Weights of a small GPT-style language model, trained from scratch on English Wikipedia.
Architecture: rotary positions, no biases in attention or MLP.
Each number is 200 + 30 x the weight over its row's rms, rounded and kept within 0 to 999. Layers, rows and columns count from 0. The size before them is the row's rms in percent of the matrix's.

# up: layer 3 MLP up, 512x192, rms 0.0807, rows 465-488, columns 96-191
# down: layer 3 MLP down (transposed), 512x192, rms 0.0837, rows 465-488, columns 96-191
# gate: layer 3 MLP gate, 512x192, rms 0.0826, rows 466-489, columns 96-191
up465,097,209,198,248,193,163,168,207,196,178,207,241,202,157,208,146,174,248,163,168,199,187,208,208,213,177,164,222,227,193,188,215,216,197,220,160,215,195,211,158,201,212,218,213,184,192,198,220,214,173,188,202,160,138,250,265,214,190,189,201,223,228,163,244,193,248,141,157,161,194,161,169,199,167,185,190,160,216,188,227,192,188,215,210,248,182,167,239,176,188,183,203,204,224,190,190,227
down465,100,178,213,220,147,164,241,146,208,145,212,123,182,216,233,222,157,203,228,220,195,212,208,216,193,305,163,187,193,201,210,248,204,254,261,173,183,178,195,192,192,175,173,199,135,205,224,169,242,200,186,223,207,195,171,208,178,173,161,187,218,221,190,194,204,149,208,208,198,221,224,200,206,219,195,193,266,253,200,202,205,210,234,191,173,226,217,169,157,183,130,198,238,184,202,205,238
gate466,096,236,240,200,203,216,240,224,221,163,198,224,217,206,223,195,205,172,164,184,146,264,193,203,232,184,167,168,217,198,157,223,184,151,171,228,154,200,205,194,238,153,225,163,180,183,204,209,252,249,222,219,224,189,264,210,168,186,219,208,159,146,221,159,222,176,220,116,204,191,209,180,181,183,140,207,161,202,213,237,154,204,134,155,257,227,255,210,190,209,140,211,188,167,191,175,183
up466,096,227,216,176,231,183,147,244,208,176,162,212,233,220,205,185,217,193,240,214,216,193,227,250,153,195,173,209,151,208,209,182,203,243,183,201,243,199,165,202,210,205,192,198,208,195,223,213,181,216,214,120,223,167,130,141,199,186,196,239,234,168,215,213,165,251,195,213,179,187,172,182,214,187,142,146,232,218,218,211,235,180,224,191,208,201,245,230,207,151,111,212,183,188,259,196,153
down466,098,174,202,200,172,203,264,255,240,175,239,215,200,222,213,204,207,222,186,177,205,196,239,206,178,215,198,223,183,228,236,215,158,180,174,189,145,210,206,139,207,168,244,178,198,252,227,222,179,254,201,236,215,198,182,210,209,267,202,153,221,223,247,163,163,252,264,238,140,232,206,200,153,217,200,166,211,198,194,223,186,185,229,203,212,186,190,217,222,165,220,123,206,195,233,181,246
gate467,103,179,191,190,232,233,170,172,172,157,213,191,211,252,241,180,212,225,185,176,113,195,216,183,186,154,212,142,203,203,183,181,198,252,143,188,218,218,172,198,142,201,194,253,233,256,253,215,166,209,193,212,240,208,207,205,215,207,255,217,206,204,182,198,134,179,184,227,178,166,179,193,151,244,238,188,262,186,201,196,244,201,189,164,156,246,226,193,203,180,176,173,205,219,186,199,202
up467,109,222,231,191,225,206,182,190,170,250,236,173,181,177,191,265,206,256,264,180,226,223,207,220,213,193,187,213,197,177,221,151,119,149,180,174,195,187,153,221,198,209,195,190,218,224,170,213,173,179,210,220,210,166,184,230,175,212,293,182,184,147,222,218,204,234,175,231,149,190,226,164,207,206,164,223,143,224,198,197,194,187,186,172,246,217,186,149,178,200,236,248,237,238,197,174,201
down467,104,197,228,204,137,226,219,235,192,206,160,202,286,226,193,231,215,224,205,210,157,197,228,175,154,181,192,172,215,196,230,207,234,216,188,189,146,241,163,187,212,183,227,188,185,197,209,196,192,148,243,171,181,200,168,246,233,158,209,202,161,206,151,224,180,170,192,210,197,189,200,204,199,155,186,170,166,163,211,170,187,196,188,202,195,235,218,196,218,191,161,239,208,173,202,142,179
gate468,099,284,155,214,228,254,210,219,204,198,167,137,217,163,178,232,165,203,232,195,229,226,182,214,264,187,174,204,157,220,170,182,218,183,184,198,194,173,173,263,173,167,174,238,200,203,202,191,173,197,221,187,189,237,220,189,149,227,209,255,198,208,185,158,192,196,200,149,167,234,223,227,176,183,219,207,210,207,210,210,195,198,222,217,210,227,256,206,202,185,185,163,249,222,204,202,211
up468,107,196,224,229,190,183,212,189,172,247,186,214,196,224,181,202,198,204,221,168,155,233,241,209,196,213,146,169,200,200,219,158,191,202,107,220,269,158,144,194,211,171,218,242,182,254,142,153,176,201,191,231,226,195,234,247,215,175,186,224,200,182,165,194,173,181,208,172,199,182,260,230,213,172,157,256,171,152,199,185,234,167,240,171,175,192,176,241,239,202,251,169,166,235,195,213,181
down468,103,193,204,183,218,239,157,147,189,171,189,206,200,184,217,228,172,173,202,189,181,146,205,190,166,169,169,247,243,203,220,165,225,238,215,193,207,154,234,206,185,245,182,174,203,219,134,178,153,194,202,193,234,214,176,151,163,166,221,284,118,212,214,221,188,210,139,185,174,168,232,175,261,224,143,210,191,216,158,208,222,160,151,201,184,190,225,251,254,229,261,178,213,214,210,168,180
gate469,091,119,239,198,265,188,250,204,177,192,173,233,201,213,233,220,178,221,207,238,239,135,180,152,215,159,246,214,230,168,207,217,195,238,284,184,231,177,179,213,211,219,253,211,157,186,198,214,183,232,240,171,185,185,223,233,185,169,190,216,211,198,238,226,191,217,173,172,179,191,162,246,191,219,213,183,160,172,183,152,237,230,196,204,205,180,179,200,227,212,165,174,168,211,220,212,179
up469,095,170,201,178,187,187,189,201,216,198,187,251,195,154,230,201,193,186,189,211,249,156,184,157,174,208,213,205,166,182,195,227,140,228,211,187,256,218,188,240,208,206,188,190,158,174,143,239,244,152,208,167,180,192,238,227,194,156,165,266,218,253,212,260,217,251,205,169,210,276,151,237,190,190,160,194,163,260,174,216,209,260,213,214,228,208,169,198,189,237,165,171,210,239,255,176,135
down469,098,220,255,151,201,212,233,231,238,251,186,186,255,222,211,181,205,170,195,208,250,165,170,200,176,197,210,186,184,175,207,223,176,245,170,182,184,243,203,230,172,185,172,187,176,172,202,204,203,244,187,160,263,173,212,175,180,204,207,189,222,195,231,208,226,213,251,207,230,208,178,166,225,222,230,244,180,207,176,240,244,223,222,260,156,196,183,187,181,216,180,183,240,211,232,217,166
gate470,111,206,243,198,145,190,213,193,198,193,152,184,163,209,248,230,198,206,210,188,184,251,182,233,178,169,247,197,230,263,144,206,216,187,196,211,204,248,181,167,160,182,198,272,127,209,155,203,203,216,144,276,175,235,177,155,205,190,160,175,199,208,195,163,223,232,166,149,218,225,255,170,238,248,187,261,202,227,246,209,244,229,218,211,181,215,182,175,175,213,169,173,271,174,146,218,196
up470,105,174,185,203,260,149,194,179,188,220,171,155,180,190,172,194,185,217,226,148,233,185,229,187,253,173,168,181,222,240,220,177,244,163,187,213,241,145,214,218,224,209,151,215,212,187,232,240,249,175,227,177,185,171,139,204,224,183,260,171,217,200,170,218,227,217,195,199,178,184,140,273,213,157,185,232,186,159,186,216,202,166,169,175,161,182,183,165,234,194,206,185,216,186,220,258,207
down470,106,172,168,241,172,186,205,218,221,172,280,242,270,140,217,194,144,192,178,213,199,224,177,203,256,225,216,184,189,215,192,203,177,251,200,177,197,215,206,138,234,212,168,204,166,148,227,197,199,204,227,216,214,198,230,212,208,208,190,202,223,185,228,262,162,176,223,211,213,190,174,179,218,222,241,148,232,157,195,208,211,173,218,212,147,216,236,190,202,178,217,222,201,177,263,226,269
gate471,090,221,169,180,214,227,191,204,210,222,227,223,173,204,210,184,201,227,201,181,228,221,219,218,238,218,159,201,239,160,189,223,224,205,216,215,219,157,216,210,172,198,123,259,298,197,192,201,249,170,229,198,164,164,184,195,211,185,178,227,206,195,194,149,203,210,204,198,158,173,171,197,151,216,209,140,210,138,223,179,199,254,206,199,202,207,176,175,210,233,178,161,234,238,150,147,184
up471,085,214,143,162,181,197,184,232,196,225,200,196,196,200,221,247,189,232,208,143,170,208,218,193,200,190,192,169,254,227,165,204,183,184,239,166,208,172,194,228,227,195,162,173,210,224,263,224,167,199,243,175,124,223,217,203,201,218,190,244,200,228,227,172,223,223,194,188,195,177,220,200,225,198,231,199,245,171,137,183,254,208,170,207,180,219,208,178,249,177,233,197,278,221,155,174,251
down471,095,170,209,227,204,198,188,210,230,183,165,191,222,192,215,214,201,211,176,165,205,195,153,223,162,227,144,170,198,199,214,185,230,188,238,206,184,216,246,205,243,183,159,208,198,171,226,193,198,174,193,178,169,221,227,240,235,191,160,238,180,226,184,180,135,217,160,207,216,207,247,178,177,144,204,172,175,151,231,191,203,206,175,188,163,210,207,223,223,249,177,198,147,253,161,127,161
gate472,105,226,228,183,200,216,202,157,208,113,245,227,148,201,209,198,178,183,195,185,245,178,222,154,217,194,162,192,192,175,169,237,180,192,171,206,186,237,246,193,200,223,169,213,193,172,170,214,188,182,212,226,151,230,168,248,216,191,235,231,160,221,238,221,170,249,216,171,192,247,165,180,205,215,245,234,193,138,206,183,210,223,175,221,204,185,171,199,176,181,216,139,186,174,170,212,180
up472,099,269,201,199,200,199,208,209,193,224,155,177,160,203,243,159,265,138,122,215,202,185,212,275,245,239,196,198,192,198,205,170,225,177,181,162,205,205,181,185,190,206,190,187,205,212,196,225,218,152,210,206,228,243,206,210,168,218,207,193,178,160,210,188,244,194,162,206,202,195,217,225,191,202,184,169,256,214,228,209,157,248,214,176,239,189,153,152,226,288,256,242,248,225,178,231,164
down472,101,250,210,190,231,154,194,136,210,251,162,205,196,162,225,188,203,199,175,213,192,184,214,246,205,172,178,206,203,199,199,151,224,169,257,231,243,197,112,205,192,236,160,220,236,262,187,205,196,200,138,147,196,208,247,226,144,240,213,238,178,199,221,216,209,192,166,191,200,210,222,230,217,192,198,176,229,248,176,196,218,213,194,163,215,205,172,191,224,225,196,226,236,206,174,187,179
gate473,100,138,166,177,218,191,182,136,242,161,252,150,213,215,228,197,246,225,160,240,177,174,235,155,219,234,177,212,189,229,247,254,206,216,248,246,236,229,226,178,270,199,203,164,178,142,156,171,160,199,189,216,182,175,155,198,223,165,223,188,173,179,179,148,241,159,163,171,213,219,201,226,179,213,207,218,170,176,125,249,224,238,165,192,248,213,213,187,214,186,209,159,169,222,186,260,196
up473,113,209,177,157,197,155,213,163,266,154,151,192,203,283,215,187,203,211,163,236,154,172,179,161,165,219,210,174,204,221,254,224,142,184,218,235,217,199,229,184,223,212,161,206,222,161,157,215,196,271,207,229,241,171,166,199,177,220,186,142,198,212,186,228,187,229,206,195,213,170,152,191,179,175,192,154,221,202,182,273,186,182,168,195,244,153,236,155,190,189,273,190,184,275,207,187,216
down473,110,217,258,248,177,210,186,188,184,231,199,220,163,261,185,205,188,162,188,195,235,257,143,222,186,249,177,244,230,188,185,151,201,162,204,245,189,187,209,221,205,169,181,168,218,226,213,159,228,188,215,154,165,193,255,205,177,200,194,174,240,225,238,217,194,219,174,236,187,195,221,222,150,174,186,249,199,197,190,145,175,147,223,208,184,179,206,160,234,248,185,219,189,208,145,167,185
gate474,093,212,201,148,174,223,182,183,208,122,237,248,207,172,223,204,206,201,192,229,254,162,203,215,163,213,179,202,207,193,178,189,206,188,228,168,190,138,202,196,209,190,173,210,252,161,210,201,175,208,231,188,152,169,268,223,182,176,207,181,185,186,242,202,149,224,231,199,192,163,220,226,185,165,196,247,160,228,222,196,111,154,233,153,189,184,255,176,228,218,170,138,193,189,179,206,211
up474,095,219,220,209,209,184,161,203,260,211,204,219,258,167,205,248,240,230,179,225,184,165,177,208,164,205,208,211,132,181,164,237,154,226,243,187,154,149,177,201,182,187,201,180,201,189,202,207,180,159,275,211,192,186,197,204,210,187,205,171,165,215,184,201,129,173,183,186,218,192,203,197,226,174,177,211,195,180,217,170,186,211,155,239,167,220,223,202,166,221,162,172,216,228,259,227,206
down474,095,194,196,213,219,201,223,269,187,212,146,178,167,135,189,237,204,202,246,221,185,214,216,220,183,161,205,170,153,190,227,217,200,209,221,268,247,167,176,201,203,208,233,211,180,225,200,219,188,219,228,173,219,271,220,249,222,169,194,197,262,205,224,129,174,204,232,204,173,171,193,197,223,224,238,199,204,195,201,182,118,223,198,200,218,147,240,208,249,256,182,142,207,202,186,196,206
gate475,089,242,216,194,249,216,201,231,240,164,203,166,201,170,178,167,240,218,153,187,198,205,200,167,205,207,210,142,207,191,200,195,170,176,183,167,178,238,167,264,154,201,151,283,181,174,139,170,216,144,182,142,179,170,187,220,200,213,140,203,181,202,199,141,217,185,138,233,258,172,190,188,223,251,182,175,185,220,151,181,136,179,199,239,194,227,190,243,211,220,217,209,234,188,191,191,184
up475,101,131,186,220,199,273,192,212,263,191,194,220,211,238,155,198,254,224,214,253,228,205,147,226,233,198,239,162,214,231,203,167,228,222,202,165,199,223,208,199,192,182,173,255,191,184,166,249,198,162,204,210,170,211,131,166,191,180,188,182,144,217,198,236,262,171,215,187,180,213,163,200,171,236,182,173,211,237,165,175,203,274,202,199,176,178,186,202,216,230,219,156,230,161,220,165,204
down475,090,270,215,185,219,202,215,218,177,197,165,154,232,95,163,234,189,200,196,111,168,172,205,202,163,165,195,155,190,158,235,203,177,188,140,237,164,185,218,235,201,204,182,131,212,208,227,169,235,202,221,203,203,144,206,238,187,219,177,203,231,195,229,169,133,218,166,246,227,183,221,184,236,169,206,194,173,182,194,188,143,159,169,228,198,220,142,149,211,193,200,227,184,247,166,236,157
gate476,097,150,191,165,210,143,205,230,141,195,218,205,156,147,182,187,158,269,198,186,203,221,174,198,247,224,192,213,192,214,144,202,217,211,231,247,172,232,254,210,224,182,210,190,165,241,228,210,188,146,154,193,230,156,201,222,245,172,172,234,265,212,208,218,198,192,268,211,205,234,194,205,133,189,220,264,208,223,178,155,199,220,204,190,216,236,161,145,215,222,189,159,214,184,180,184,221
up476,098,207,148,172,150,187,201,227,202,213,203,198,169,182,134,234,185,204,221,249,210,119,233,302,211,215,165,125,191,158,228,187,176,190,211,202,188,195,166,231,181,189,194,151,220,222,203,180,202,217,172,208,198,197,245,162,234,219,203,155,196,214,171,180,212,184,248,145,174,187,171,186,261,267,161,183,180,191,150,225,175,234,210,191,210,251,208,174,150,168,208,184,158,202,270,192,211
down476,104,204,184,175,172,215,170,193,220,239,218,236,213,260,198,242,201,285,160,184,190,174,203,171,142,217,182,148,205,243,255,207,191,214,185,205,185,229,224,266,181,203,205,250,191,210,199,181,169,216,173,163,179,250,219,221,189,250,171,214,199,217,184,165,247,186,183,196,241,192,206,160,180,199,230,188,194,224,218,217,162,241,248,138,221,188,225,185,136,237,278,168,150,234,184,202,268
gate477,092,172,190,202,221,223,197,150,178,176,188,161,227,184,250,192,213,214,188,180,178,207,188,182,234,194,248,242,174,138,172,208,184,167,234,248,215,200,239,221,204,228,270,191,210,159,211,178,177,211,216,248,212,230,190,138,197,202,150,184,201,189,187,177,199,219,188,217,183,160,171,190,197,194,174,176,210,214,201,228,155,150,198,163,215,193,193,206,202,189,205,227,193,248,233,205,204
up477,095,192,166,157,165,163,201,104,217,220,203,239,214,239,183,218,286,176,209,221,204,174,211,200,164,210,208,191,187,189,201,217,249,230,224,203,208,252,219,213,192,178,171,217,165,176,160,171,173,200,221,260,183,199,209,208,155,190,250,222,165,210,236,199,156,142,205,183,206,195,174,189,192,210,192,163,140,190,206,169,211,207,186,203,158,171,189,199,169,225,160,160,163,171,172,227,142
down477,096,180,194,186,175,170,211,192,220,175,226,205,168,176,193,187,192,166,270,206,158,250,163,208,220,212,209,199,189,205,188,218,194,197,204,195,207,164,197,208,210,285,154,248,174,269,228,210,161,191,215,159,212,192,188,172,220,207,199,226,160,159,176,216,221,201,234,191,229,225,180,216,121,160,227,237,162,205,209,236,279,224,260,205,175,225,157,229,201,234,197,197,209,192,180,207,218
gate478,098,209,222,243,167,165,206,223,220,170,215,218,188,202,206,183,136,127,170,235,217,205,246,198,152,153,182,178,182,170,238,235,222,169,206,211,239,161,210,197,227,205,208,206,179,189,202,214,190,191,193,215,213,153,193,248,142,202,185,236,130,185,196,222,236,198,154,242,246,177,219,240,147,219,165,168,171,169,135,207,223,186,278,235,217,188,191,210,201,183,215,181,186,183,198,215,258
up478,095,211,138,186,217,202,217,188,162,145,185,196,185,174,210,205,234,209,190,195,233,165,141,184,175,190,223,207,188,193,201,213,209,209,214,247,144,251,216,212,218,246,120,166,158,265,203,153,192,189,141,186,210,216,192,268,204,234,194,161,209,228,184,186,185,210,204,236,142,211,216,150,254,205,212,185,176,224,179,158,163,212,176,257,208,221,167,145,195,175,194,165,181,196,213,222,239
down478,096,153,235,162,214,201,140,228,219,140,162,211,220,185,172,182,179,225,228,273,266,185,249,198,180,225,201,241,236,190,214,193,201,249,197,252,236,209,166,267,197,157,152,156,161,204,228,246,187,238,217,182,223,169,175,188,149,187,196,261,221,173,175,231,242,195,188,214,211,193,223,209,220,190,194,192,218,162,171,173,192,171,233,212,180,176,262,177,189,256,196,186,241,189,205,211,188
gate479,104,217,210,168,196,169,219,218,205,204,207,141,167,164,200,163,210,203,154,205,198,174,177,208,192,198,183,184,180,183,244,233,214,192,208,231,187,178,172,233,185,200,209,182,168,212,199,257,214,202,245,157,152,206,193,155,190,183,212,224,269,169,237,196,162,242,253,213,214,228,203,259,208,189,181,135,167,200,219,192,199,205,183,211,218,259,236,213,163,228,168,170,225,205,201,209,150
up479,106,171,206,254,196,209,190,213,212,186,196,160,267,131,216,195,226,180,228,221,191,187,205,238,135,173,189,194,193,188,190,233,196,227,167,224,211,253,188,194,255,192,153,178,190,195,223,199,203,238,216,225,177,224,192,232,218,213,199,252,229,158,188,197,205,192,182,204,208,237,214,220,212,222,179,203,232,225,175,200,231,200,253,180,225,129,146,181,210,233,192,163,212,207,200,227,201
down479,095,225,128,210,225,231,179,110,164,236,202,157,147,212,202,223,239,180,246,226,223,202,204,177,123,194,232,229,196,181,168,155,225,170,164,196,240,214,229,220,226,225,200,240,228,192,229,190,210,213,197,216,199,204,203,171,205,221,201,206,229,207,174,227,187,203,193,218,225,247,217,219,203,234,166,179,241,184,163,207,255,147,187,219,217,181,251,205,186,185,223,254,181,205,207,207,195
gate480,094,182,221,234,211,191,255,210,259,245,217,164,240,157,189,213,182,168,232,185,149,190,197,122,209,154,229,193,202,191,201,172,221,170,181,154,207,190,171,215,229,195,172,164,141,201,184,209,198,195,204,197,221,239,187,177,178,191,186,133,164,191,200,185,255,206,167,193,199,199,224,186,187,180,256,195,202,206,221,183,169,273,227,175,200,188,206,172,146,174,195,138,176,220,119,186,212
up480,097,271,231,237,190,179,204,160,183,156,173,154,208,194,206,172,141,256,191,200,159,187,231,193,149,223,150,233,211,179,201,215,107,262,212,236,218,227,219,205,131,182,244,190,181,201,177,188,204,178,206,193,187,186,213,157,195,182,182,201,200,215,211,206,157,198,235,190,200,230,157,161,190,228,208,165,191,201,218,208,215,170,154,185,172,178,173,172,201,218,164,177,230,169,226,195,255
down480,099,272,232,210,204,183,214,216,241,172,191,177,154,203,175,156,194,193,257,236,181,241,223,231,212,205,232,211,287,214,210,220,186,281,186,237,226,192,228,221,243,198,196,209,200,225,239,213,201,193,170,250,184,258,198,147,186,234,261,197,229,179,156,211,217,168,163,155,177,217,209,187,204,209,244,220,184,198,196,235,211,140,166,176,173,196,207,161,201,178,193,197,255,198,214,275,207
gate481,099,162,207,161,202,264,185,150,188,220,200,176,246,218,243,229,198,183,292,248,276,193,211,224,179,198,198,210,218,195,229,235,237,180,172,224,225,223,217,254,177,189,231,183,206,164,236,165,146,230,191,151,198,228,234,199,220,212,264,232,190,246,215,273,180,179,204,203,176,189,180,156,219,145,183,224,177,206,212,223,168,209,185,122,171,206,245,211,199,223,213,207,197,282,178,287,256
up481,097,163,153,207,167,187,226,149,184,233,221,243,127,226,189,193,184,216,196,188,201,187,169,212,164,194,188,288,197,154,165,269,163,180,184,200,184,184,236,180,220,198,214,181,166,242,170,191,229,162,177,216,218,205,237,173,199,205,237,250,210,175,186,190,201,194,202,191,146,196,170,201,164,215,233,206,194,224,185,212,186,195,207,176,163,283,184,202,198,222,171,240,171,209,179,172,202
down481,099,187,193,189,233,180,229,206,172,225,198,203,199,169,190,227,178,205,210,196,183,210,160,161,207,218,153,171,199,162,196,235,235,160,177,171,229,150,221,206,225,211,244,224,208,206,239,188,206,196,210,141,207,157,201,200,191,138,196,214,220,229,135,165,210,195,201,166,191,205,209,152,196,216,143,209,189,237,204,199,200,206,162,213,200,183,184,175,183,194,238,184,123,186,193,174,116
gate482,109,209,176,134,203,225,196,200,229,198,237,165,238,283,180,216,168,248,189,199,213,238,183,213,232,205,218,210,215,252,184,204,252,159,215,266,198,197,269,182,151,202,167,213,212,179,205,192,171,125,213,215,163,176,229,177,185,156,227,206,163,199,212,197,250,196,235,211,197,145,211,192,232,192,194,199,184,194,160,167,193,161,177,175,240,254,222,211,200,229,257,176,215,210,162,158,189
up482,105,199,195,187,196,221,175,195,227,183,177,188,235,236,236,224,192,177,201,184,163,254,233,152,252,216,190,155,224,186,209,152,237,238,146,185,191,250,187,163,199,244,217,234,224,244,251,211,194,231,204,168,217,172,249,214,211,164,183,231,205,224,258,247,280,116,167,184,193,209,175,222,228,207,195,237,235,237,150,207,185,166,229,238,197,185,193,220,214,264,186,246,210,219,157,185,235
down482,101,221,175,207,204,256,182,200,215,229,180,179,206,198,209,183,208,233,250,232,211,178,241,204,209,210,230,161,159,163,249,170,227,171,182,234,194,181,249,143,180,229,153,219,223,193,159,210,224,192,185,236,166,148,238,183,191,189,177,204,199,190,214,181,251,173,195,175,170,195,224,175,190,151,199,234,212,172,201,221,188,155,151,194,182,179,281,218,235,201,251,242,240,166,175,175,204
gate483,090,243,220,130,224,178,179,182,201,128,190,181,196,239,219,190,205,205,176,196,156,235,194,257,154,182,200,229,217,200,203,192,222,263,156,263,223,215,137,197,221,253,199,227,237,176,200,181,210,184,183,212,188,200,278,207,182,253,158,208,227,206,221,232,188,243,200,222,195,153,202,196,173,198,175,183,201,195,205,205,200,200,176,173,202,212,182,133,232,155,184,205,211,263,259,187,213
up483,091,251,176,175,236,187,235,218,209,142,210,225,131,265,220,183,213,198,237,154,200,250,149,215,207,197,191,237,186,220,151,225,155,169,181,201,206,213,144,218,217,220,166,234,202,211,179,238,248,199,206,198,214,234,281,211,216,246,216,164,225,177,257,263,228,172,178,199,225,238,197,199,216,229,187,221,216,171,195,175,222,213,202,217,209,176,145,141,141,203,218,208,212,174,165,209,167
down483,090,201,212,226,195,184,204,189,210,184,177,168,235,161,181,206,222,200,212,189,213,219,233,215,185,207,138,158,189,209,172,214,217,205,189,210,229,189,182,205,234,188,205,203,149,175,213,153,218,239,184,189,268,182,256,208,167,211,168,176,240,205,202,220,189,185,228,184,152,233,156,193,161,181,243,144,214,274,191,192,266,194,170,193,188,188,235,191,242,105,190,258,188,188,186,211,251
gate484,098,202,221,210,211,236,213,136,164,194,242,204,206,180,239,218,162,190,192,206,230,200,193,201,166,212,135,229,189,178,207,170,198,188,204,137,260,203,169,207,190,229,208,253,161,255,177,221,230,209,212,203,204,224,184,166,204,171,237,154,203,206,238,140,167,219,204,232,292,200,226,266,157,175,263,207,185,146,204,219,233,210,154,185,215,214,192,171,212,200,199,203,220,193,209,188,178
up484,098,196,220,194,203,221,161,133,211,194,198,216,227,224,198,185,140,168,233,201,246,201,205,199,173,187,249,176,201,203,177,229,261,238,225,115,182,230,261,176,116,162,228,215,210,188,251,130,160,202,208,239,220,239,186,232,231,181,217,239,217,237,170,189,244,170,189,182,172,196,190,150,212,183,238,173,176,204,168,193,175,210,182,216,144,215,218,229,195,210,133,158,189,252,256,214,227
down484,102,222,194,184,209,185,211,228,176,193,165,178,265,216,144,176,134,205,205,237,196,137,206,218,179,206,197,269,188,134,151,205,196,214,175,176,173,167,228,161,196,161,209,215,184,263,188,179,195,217,234,215,202,202,191,226,179,213,206,200,207,210,203,179,300,189,181,168,204,228,169,160,143,298,235,200,154,222,237,174,173,197,177,177,168,167,163,193,188,171,188,195,168,260,225,156,163
gate485,096,211,173,184,244,182,210,198,172,203,201,199,274,151,215,213,250,139,191,231,209,280,279,129,193,216,216,147,227,183,212,214,175,179,233,184,191,175,214,226,188,176,271,243,191,204,183,240,130,243,221,201,233,292,193,220,201,207,177,233,175,232,200,201,192,191,186,128,171,206,220,208,213,192,224,194,204,205,141,166,186,172,243,213,208,172,225,224,241,184,192,211,222,163,270,222,195
up485,096,229,166,153,194,158,227,171,213,203,143,221,193,211,205,203,187,215,174,205,183,181,164,227,225,161,198,182,253,194,183,188,313,248,152,215,184,228,242,200,196,248,154,181,189,231,208,184,206,178,195,227,216,189,211,251,236,186,200,175,186,175,269,175,227,224,164,200,196,205,176,159,193,213,165,205,191,219,195,153,224,208,196,200,170,225,230,223,212,235,202,177,158,152,175,240,169
down485,093,188,250,188,203,215,223,200,248,156,246,158,202,191,168,199,212,175,181,254,205,222,190,146,160,234,216,166,261,178,200,208,154,179,251,242,215,138,184,233,212,191,246,148,249,231,208,205,187,292,181,205,215,184,158,218,170,250,192,164,122,203,182,214,193,180,195,210,190,203,183,211,163,199,220,190,182,136,148,221,232,240,208,199,224,133,193,187,222,164,218,251,215,182,219,221,235
gate486,097,259,187,229,190,280,212,206,187,199,189,142,218,205,189,257,161,181,208,181,188,198,219,192,168,198,227,207,170,190,160,162,202,213,219,146,199,217,257,236,265,182,176,231,206,193,140,179,196,186,251,233,200,204,209,194,218,225,186,216,201,172,219,187,184,231,169,206,196,208,173,186,156,206,258,125,249,235,219,191,234,162,188,188,199,211,181,225,197,224,160,234,223,217,202,200,233
up486,100,224,258,225,181,199,255,160,185,249,211,147,184,219,185,174,181,173,122,261,178,208,179,238,201,207,240,167,191,167,174,214,171,174,256,245,180,228,244,221,195,157,197,176,237,171,157,193,175,201,229,128,164,190,202,221,185,216,164,191,155,181,266,254,167,267,175,213,184,200,184,147,201,185,234,194,208,191,204,214,200,218,233,183,189,174,182,250,241,182,205,184,157,199,259,170,200
down486,100,198,224,179,219,152,240,170,201,197,196,166,196,204,217,222,253,213,165,234,212,158,171,205,196,186,219,209,217,215,212,215,189,207,165,172,171,198,190,180,194,175,192,206,260,163,245,153,189,181,196,186,168,242,214,184,211,177,209,160,191,148,224,219,201,210,235,201,156,207,192,215,224,141,166,181,194,205,154,244,210,197,214,205,169,227,239,147,225,184,196,190,187,200,185,258,193
gate487,104,174,163,181,196,237,191,196,139,196,157,149,185,252,183,182,246,128,231,131,208,163,221,171,201,186,244,205,170,226,247,192,165,189,153,153,133,192,195,203,182,202,211,206,238,207,198,224,147,196,203,268,183,215,256,173,206,197,176,235,216,154,235,191,258,222,235,217,209,258,202,149,203,257,216,221,207,200,199,252,212,239,188,206,217,195,181,261,188,198,223,186,214,203,177,188,229
up487,104,199,204,136,222,174,167,193,170,175,153,193,131,225,181,189,209,224,182,214,248,227,141,232,174,207,186,161,186,218,175,193,161,176,190,242,206,217,233,187,112,208,231,194,196,177,206,237,194,199,132,183,180,223,173,193,197,176,176,197,213,185,220,179,211,215,124,220,215,210,205,198,177,217,199,251,222,219,230,189,193,232,178,203,182,197,191,240,212,205,218,172,250,228,214,230,180
down487,099,221,227,226,218,173,193,160,205,164,209,205,261,174,229,206,213,175,281,209,210,169,194,207,203,228,192,161,179,165,193,186,165,229,243,221,205,228,201,239,241,182,201,172,213,188,179,156,243,168,194,188,211,184,152,189,228,230,223,183,157,183,220,178,171,147,243,192,160,196,163,258,205,192,237,217,172,228,188,163,229,199,197,209,207,233,214,218,169,200,178,179,167,214,145,214,236
gate488,106,146,221,185,200,220,202,137,178,209,166,173,253,179,238,202,199,208,219,228,168,213,182,267,203,128,188,202,145,224,134,215,184,187,204,148,207,175,211,176,205,198,212,166,199,155,226,164,197,208,152,152,232,201,169,196,227,205,208,176,194,237,205,167,114,192,181,206,240,210,210,204,156,169,202,164,206,140,218,174,193,193,188,246,170,238,214,215,154,230,204,218,176,155,209,175,139
up488,105,206,177,189,174,202,249,226,234,201,188,237,212,214,246,173,246,245,201,198,212,254,143,232,159,178,207,207,203,192,191,176,218,261,160,221,220,216,157,223,182,179,237,243,204,219,274,210,226,156,204,182,178,184,221,218,213,195,195,165,196,178,190,180,255,183,207,173,197,152,225,199,155,231,233,239,196,189,250,235,177,257,154,170,240,119,193,214,182,165,210,220,154,191,218,237,195
down488,100,160,222,183,224,217,203,198,208,191,206,176,205,198,210,178,214,210,234,250,152,208,197,190,192,173,190,225,130,206,161,158,173,195,186,206,234,211,199,261,186,203,193,217,215,151,204,220,163,211,242,143,190,220,210,265,174,248,200,221,164,162,220,222,154,204,169,176,261,182,250,222,218,118,163,257,204,195,214,194,168,252,226,134,182,166,211,244,208,175,198,200,187,146,202,194,188
gate489,106,225,197,219,211,249,271,202,210,228,208,149,214,236,216,185,190,173,235,195,218,180,202,177,239,161,212,212,212,201,170,170,260,250,160,213,185,190,128,207,237,222,213,230,154,226,210,240,143,189,176,203,176,202,251,154,185,190,204,216,212,173,206,183,163,131,210,142,251,189,198,267,201,202,164,197,211,291,178,227,177,185,210,213,233,165,196,191,223,178,186,251,215,156,186,243,249